Weights of a small GPT-style language model, trained from scratch on English Wikipedia.
Size: 15 layers, width 128, 3 heads of 64, vocabulary 1024, 4.69M parameters.
Architecture: rotary positions, untied embeddings.
Training: a variant of Muon for these matrices, 189M tokens, 12983 steps.
Each number is 128 + 24 x the weight over its row's rms, rounded and kept within 0 to 255. Layers, rows and columns count from 0. Numbers have three digits each. The size before them is the row's rms in percent of the matrix's.

# layer 8 MLP up, 512x128, rms 0.31, rows 69-85, columns 0-127
098:116108056136147147149163099096112118117123097123150177078116119121123117113166136114131153160179134091124136122116109087150092137145143113110118116144141123114134133066122133136155146135167112130126139127140149129139139119157082108142146100170122192108125148141149108152109154186131153122153153113119127114151150167122173102174096157124106141135147093094136116137116154102127118120126
091:173114094135121106139118136110079110132090092108125106127140127116123087106156137148127077120146122102138139146146163094168142104142158156139136090102117111129138106128142109154171094116100127119055080107121102129116110113121091114088102118179120139150108138136114127124140116090148131118121069128118103136094111086179106072134116167111156145122131117131117141136145109110150154120134
091:138129123118125135110122115118113164134140134120092122096162092147133074124153117138118109154132110179167127132112099097109084183116113107138099149139155166128138152183134153164139159138125159135156108177161109113120188135106122120154127124124099103133150131159158112116161107099086163135165129130139147109111115141125135129133110164137119136053108115163145092159108159119117109129122
108:157132136145143130122100151107179087126123096131096097122160100100151126151144139136110117151105084150110118110139178158095137153149116102127182127090153113152127105164171136170144136144114138149130161114134167151141140126128116150175132130135141154142141122149085122117124140149112134148132114142118118127134210131108148092082139152183160139130071129153143154122155130103112118153129
102:113125124105129125138162116142154151117091173117133110117079102141122134144118157126123080129133115146102147118134079127134104170172148136152121114158106100137112165124141146156102131097103107131098090156162125116138198121155151089162145184123118143126105098138177114127106150105095128123146129145109122150112135157095104128140151123147129088132136162159187114141088139151132108135082
096:100146126152108156126142116134152112145124089141130055118081128153132095133153157107093145085147078142136123109127115149139128112144160087158155166120121117147114144099098127163137148121134082153075140114137096093143124153117120115126133129140117143115105127123133149115137093141155130096168137145108124141100174141122131128154073154097100073094179141161114155127163138125131148141147
103:088152164183098096092146147183123105115130153104132107133103104103133065131137120147138153097133113141093135154099112078130126129155093118118147121124129133113156138114077110135169102134163129105148085102077097121144135111132104123142151155095144181126095141106105141172138122141150133142163154124166119104105100131158130136121143119113151097140162119142131142108117154107112086142136
092:124122122105111135161142112095136131101097129160131098156068139112116151117110126106143119145082106135119126101136168100132164147120130164166123118104149146134146100149135139090140102150163074149128162117131109113131088121069167120108101057132115141117134115104138086112114142078148108129159127104136089103118135105155112120109149103138142128111128157126071178136094119112152114150122
103:098135105107126090118151122142115142133094130125096134100148131089097080084133089158155119112156138097166122132149157135142156089106127117129135113132137129163177084190132088126120123120110148177137086169086121180100116110139135113134126116147162128125112094096131097123131103082168127115130071133157156135126142150136124106148118139121119147097101117134101112138129130115142161089111
104:129147097113050094140085118123112134151152142117124123112096117153097105154111121171145123170116146126138114116157146105149084103170148113135127104138145158166117117111092124118107094136104119102124086161129090141156176116172090132154121134160113097141150153121135134107110125152121153132107136152124170091144090140066106090118139096125134097150157107122116143110090128139132149134132
102:131130159111110116134110136152144151151140113159069135149124143131129137143153135168134137143139157149142162101151115075121103118151081131098134110164112142095101107136124092126176164156103164125166088140172110128063120116108114118139137133152127149146172141117152130142111119155148084119103154116152179093162095139119147144167121117159129097109157126122108127137192136121127141113113
094:169163133164122123122102099089130131084132125166144110138120107128150134130118062111145092114099145156097152125114142137108141087129127117121073109142121165094136136124095129154104159113134131152119154139141129128135092103115124111115114137129166085149113134142139124128133049141157087111119153125125108097103148120100107091131123129081164133109134113153088165154079125127073119131151
101:106122136109160147132136076140122113117092126144110133100094104169161129120140128122126129091147122161133128109142130141157200130112169134178145147158133135108128139138150179112129158108105146143109139188166112073109104185098150098135127172142087115100131129119155166135144134094116119147140119132124129159149114154126116153119081144154129131139132146130132122084126133138175119078111
094:165127102088134102153141106144139120146109142124138163103075123155170140146141117111124082094093123106155108129154126141117132096148125137156078148158123143129121164094108154125113118119087163140130092100073132134166128108105107099140137091131107106152127114174152138104142117113158110155112131140106101073115143111111133062153124141124170140138145103153157139118174145114094141142151
101:177102114117151170170132105169159127130162101116174146133149134139147139157133140133137143183195131138115138133146125159136149126187131165110121180131132137131133140175138113141115120086148124149133190109148102127123121135147128129133115123068097152156093131129152119111111111137089149123123157108120119161126104094110128135155147092148160160128143124145159180146131149124151150107128
100:114141141105130110092145156104124112158126112120124106110165110108145111093123118102109130128118088162109102191129080100211141109150138089107113125105118140125122144106092135127128135092138143105131126119129092145171117128151153119156180150129121168166146145151125109146113143172163125150140127104124124145115167126117141144138143142074188114111159092122123114136135111134140165116079
098:127133116114096123193053130136144113149114117134097139135147115100113082151157134103132111141190100129130123172173093108101127107105149115135124130139115138119213145106136133154106129136149113134127145131120169133136139090123125111160119097154126108165159109119147087131123113128120118105134075095132117130152138100095112098116149157125126101132119138120154147076151118096137109094149
# layer 8 MLP down (transposed), 512x128, rms 0.0694, rows 69-85, columns 0-127
098:133129131130131172138151187153139101122140128176127088141180169133147158154128114098138164141076134171152110136118166134096145118129119128122147112109135088179077111093116131127131160118097128133138124092100136176120120157133149166084140137122148111154112126174126169106088122111151119127117123144102149136119113131116132125152106149126101150181159129141125130111080108168147145113144
092:145131147105137094115130067149116100101141137120106124152112118082091130103139100103114143125103084070097122088100160141128129122128113151137155123114147172120106127105145144156138143120101148149146133135088114111090143115113149157137098170109103144172164102104146123163119108171154172135119118130107146106113094108147106134087150154106135091111106110153096127158174139122096167141114
094:133101106162094178138137123092108083154121150136115100133148103129136133169091136111095119117135131099102138145136105135137155096129107113097135100121135137118133153109130134128114152147127132110109098097148116201079161118160114174167148123140132138134088108099099122151114140147162173102129188174145128152106147103136097127106121148126144118186125133107148143162159117149097155110100
106:134130133162144110135145108124132135147108142092117118126102111134128152136148121099131102111109113115086134146103156110135127190118165141123179122134155144136109128139190153171130124120119102139145110098130149153120085096145099110073131127089138083146175122135103162133163163204121141082153115127107113136133140151101156084112113116161131129104146151106158132149105105139085154137120
102:137085178142128109152120111099109110118106108101086139129142143136129094143120161156094120122092138116079078174129152142126112111153150127085129084119139164089077146124113127119110123122102094123150169115107108133099129100095124183139103113135139120135136119093133118111120152135152117106151120148141095143116148124145108166100108075110098141129155129136150166168178118119108136168160
091:096119167128116158134134178131114142135136128125140086116097079146133149124127108106118105134124137105126115099116115180097171170138084153159094125129138118143104169143157111106111150150104137178130138132093136117172113138114155125177129158126134129185154121090141098127131147171135139126115135151164129149136141129134093122082120117117077073152123123129107170149114148134144083161129
105:181139130111111113093139132099120135135164130127151147109106125124096126148140121104158169074133147099124108115132078123113109065122130102103141155133121146120086091151125138122108131098125159109141154152096139139128121169155108175068130102112148114121152115122165111094099166129157118114147172082109141087120105133133110092129149122090117114074104124120121136104122138174103135122152
097:121133112142176134086072109168116112127126106121137154089186150130145088071145124147116164116190124069134157165119132137132097157142102153128092169160172131143143153122121123138127145110137156103116130090142112109139134125166113140135111099101115087060097134113113105133114120127136152140137145122105141092164131155102129108094117149120118173121117119127124126155137121110133149119129
103:117155169124118141091143104171114169152163166137114088124134125133141114141140087105156112088148135112164137095114109147120119144120121106134129189160112092171124136142110137120148117135143157107112156143129096180123172155171148160128149131108098143133142098113108146122131126115126109176123119071159095097130108135161133125164155159131149091070138115102149129128145125106158157115120
098:100094146103119105111136116161108124128160102172115109108107132127154052137115128132114096096158145150087152142106127149105126107123123142142095143135119135097099101142166127105120114139135155121126101141138149140121114153169118132122130136172149094125148151177099115178142158146133115115135112147113149145148140157112157127109092133138082111094113076091110120163122158100127165121056
100:088145132135116084136167127136105130116162104102086127114141124152136119125113113125155110107117112092091106103060134151154138148149140161151107156119120144168131146140078169155136120104158152103153100123130148157110158155122138116103134128161159115139118125158147136083170110167089105153143072100128131149100123135111056109136107146142142134162146137148097133085121117107125149118117
100:113144133105109112126125070135127131111117104158128139149162155139137142120111150132113126110077122119098144123143163138141110090118173142117137164134129156144138145137109149158126110102134121120118125169118180122155135105133114146082166134177131123094152115131132100091145148116152081149155151129143086130076128127092114109192183164178141158135142138154109121123115114101099102173148
103:149106110180131135088092150138149118175117155133105133104120100122140144126152121193130085135105101151118116171117143126161103176120116117089138144128130125134151124162078103135143106122097084101078118139148113105155178113147160122163176087110118102114144104121150158107127164115116138117145156135100166165148113141140113138129115126152100134159125146099102153120138104122157112161123
094:168146084098139196146127118095117149130155141157101160125147144120130153111127145194140177127158093116133121133125089127126133054109139136164129166114133106115168100128127131118121143131095112120138165120146153158125160128108164148146160152133113143116095150112100149141175126116144100087103154128131139114117153086121114145066117099119152117138140129114120119153126137149088146140103
101:121171116150092163156142116134112161142112153114132170152136143157141139125139123141152119166174114125147184106148106164123136134081105092149135108107136133175124121156161094135096167105124135160137142130139138112109108144097133106131142168135167092130134123132103073125147109115120129101120132118141091115135116107134172136139115084101152179117109079188162108121157128118164122152144
092:118102127125116104159106100141164132140083130084104137140069140159132130138154120129117129122167146135111202125152140091100110148096109143148103107144083120120137126144178087140169158106127094138168098149142113170156111132131094117105127112105163140128092133150124142139162092099084107133109116102114099123166140122103108115125128138130143170116091149116157136146133135121164084120110
099:134158125181092069092155128146135127131088153138168106108101111089093149145130125153143124137109133124098137148120124131135096099136086115153129151128126164082084112119214123159135140117164179141168150147103091118134128138111118150111154143153157130089109138131122087152154139155129142145110127144123123110097125134167128150107135093109100122111130129145128149126111117154078140098128
# layer 8 MLP gate, 512x128, rms 0.302, rows 70-86, columns 0-127
090:128078114106110141170120153156145117089162144120167176095119133147134177154150107165133093126100116103161123147124125130132157085160147140116113121137128098096130123102075141119133148113123123168110148130108127121152112100153122125116113112099098135135111080168108123132166138133138128127157109122175139132144113167065153118141180135121091140163155166086156171133137132149134143134136
100:085124123119126135107106115160173121088145109121133139093157101136101145116158126130131107141124134093128114169079147101078196165136109127162168103118085135125123123128154145147074104157158151151149096111146154188165134132121090132157146107102105132092144128162168155091130126083118140136111129132168114162102118123133139132137148115147126114115141106147128099109115152138099132148145
094:130130126123097090141114140081116122119154136131097161135161125133123166140142118127083125152158121165090136142120155165132117102095163089126161101152071093147143137077174153094128125131114178148144159115132165155161093134149093146091112074134103159112103121156115119153123132091119136128126119123086109158143121113127136093152117128157134122104128139138149172122121156137180129135116
106:157157122105142115135129157152137151128149101137166135083107088133122179169154123081126129153143123121093148121139141187109144114080114112145171144111156113142124135108161094098131148128173117141166137182140146144140138159145126112151194116104135172147121139126118135106107144078122145105128112119146156148125124118103150121178117153152124117125136101124097076123132098121156114088130
097:147130049106117091156146144153138123155147113167138133112148117129113119108129134138119081139150134173099109131127151127115110124108125103137146142169126125122127105094134147113112138101147134123137144132129135160101189127107119174137108137117114041123127131094144089100116095099168150138182085144130125099115143099127133133146114138104113149167102108153196113128161110121134126114112
100:160128161104125107130083168115111100162111128196108137133099143090094104136108091136153153174122119116128077106119127127114112186085117130101118101131110124102140133146147134147093118127152134118147135127140117142101112115101126051096094127100118094173104109158145163123116092123071112144091104123109126132103122122109114156132138113102114128131092123107132147110104111114158152116127
098:139143126146134150131133086059131108128108134141153139140167094153123163127112142111123092126109145128189156122137135105123145157127158121098148105150135116138147128112141097105143142147157136142148146121122091161172088148108154097117129128086152127171153090121146141164091158160124143156085113105119143116129162156070089093112151166140092125127119168139128161159129166120115122133151
098:110141142118150179069104128126124102132132123130139107075103138132147145123128173118141133098136115110126143153093158147102142130124091145095153135130159133123157145073133131094127141111158077154107140081088112129131091163120093139156151133150147167168092102124090113141150105162106127086109128162131161093115125133154135106127161178128151122124146094117142092106150129114126111098102
099:161119128184124138107106100108104101108105117110160185139111115143152124111117124165137178150115149132159154138131171133162085140104134119106118091109112135148142153128119106092127134138146119124147159102146085138104116135113082120142089096113112143107141108164126156103147107072102126169159097102107125127138082112127119153155148116133123151180145146175137151088134144133121100168143
102:138169144186120123119111142147138108111176116146125139143099115112124127079187128110116143148100117158140159079145143142162136141127099096123130092117156191120123137120193122147085095117150134138154141112141121130123116105104146118128116131141153101137064153141156089131142124119122135116176119146156067099127156117132140138115080159092146112105123146110120103143151131111135159133136
097:104100125138095109198098136145120177120124130110100107117092141130145077099128146145146162130140071123133154067173131136123093110128118124092146141136105109129110166120112159156114121092089142171132115092094144125132133118124135143121117162137146141105112113117152179116126132081112129144135159094147116154122109114167134102127159123180091135156111129104138093125130126128171096135146
094:108115133121110098156098120148173091128154156121096116151134111152104120158108111128117114114145101161115125124126122169124139103108150151104099133154110116144133174080172145166124170149128110111093134163151145088122125155121154078126113130097098135130103133124146135143160127125134173137170129102134139197145117100188101161135096142124113168169126131134126169106137122124181136125136
096:110166131131162150136165157118167159107122116156109127117117166105172153143159119123140216132143081118144106163127098124167114154124112169164131114131080147101150163174128108122138144125124135115147129082145150166122112114122146136086115106134105122149139096160123066128142118153144129114105114134101135121143138137094151131106122129165120134114120187107141117150107143140105118163117
100:138088116131128140147091152111160093084142121140158121134122164134132158103125116137111142132158151158116116105149130140127100128106103160099151120131112099164129143135120114107082133110122135119123161113125098159109086118085131157130125143097065124109081129113145099112102110165099156146131068118171137108122148110130106140098170090103151094127141140110085146138115160066134105153160
099:151094128141143096150123161151160101136111156160114138135119132144066130044135151124120117139089135135125092125143164147143128100139097155140126129142126084152158126098152093085132138119096126092163126141127118123119110145167139143147089143168120101162148116163114139105154091103123150106119152153136093111096132138130138148149143143143117099155157164176108090166139131111109112164138
101:168127113123126147113109140133155130108107118166144113160165111140104118117116114158124117147167112102137138157165188091088139131136108125158174200132143159115092153155144184126100109148135115139132130138115132151117088113099098128135137179123120103106119126179121151105115068166142099120125140144122131125101146109156078164088147139111145123141114115130135092107134126151100113135150
106:135145100196143132083083150138126168125131125126136106098172144152100089149142093091166155171121129146095098125148152133111173168158130094125126117106102153113172139083128162114120136118137114151132157166127118132095107120145117100079139146136122150138150147163130141114135109176149083126094141116115121113122111131114144122163083098088125116152141113153132126126119143127137166095116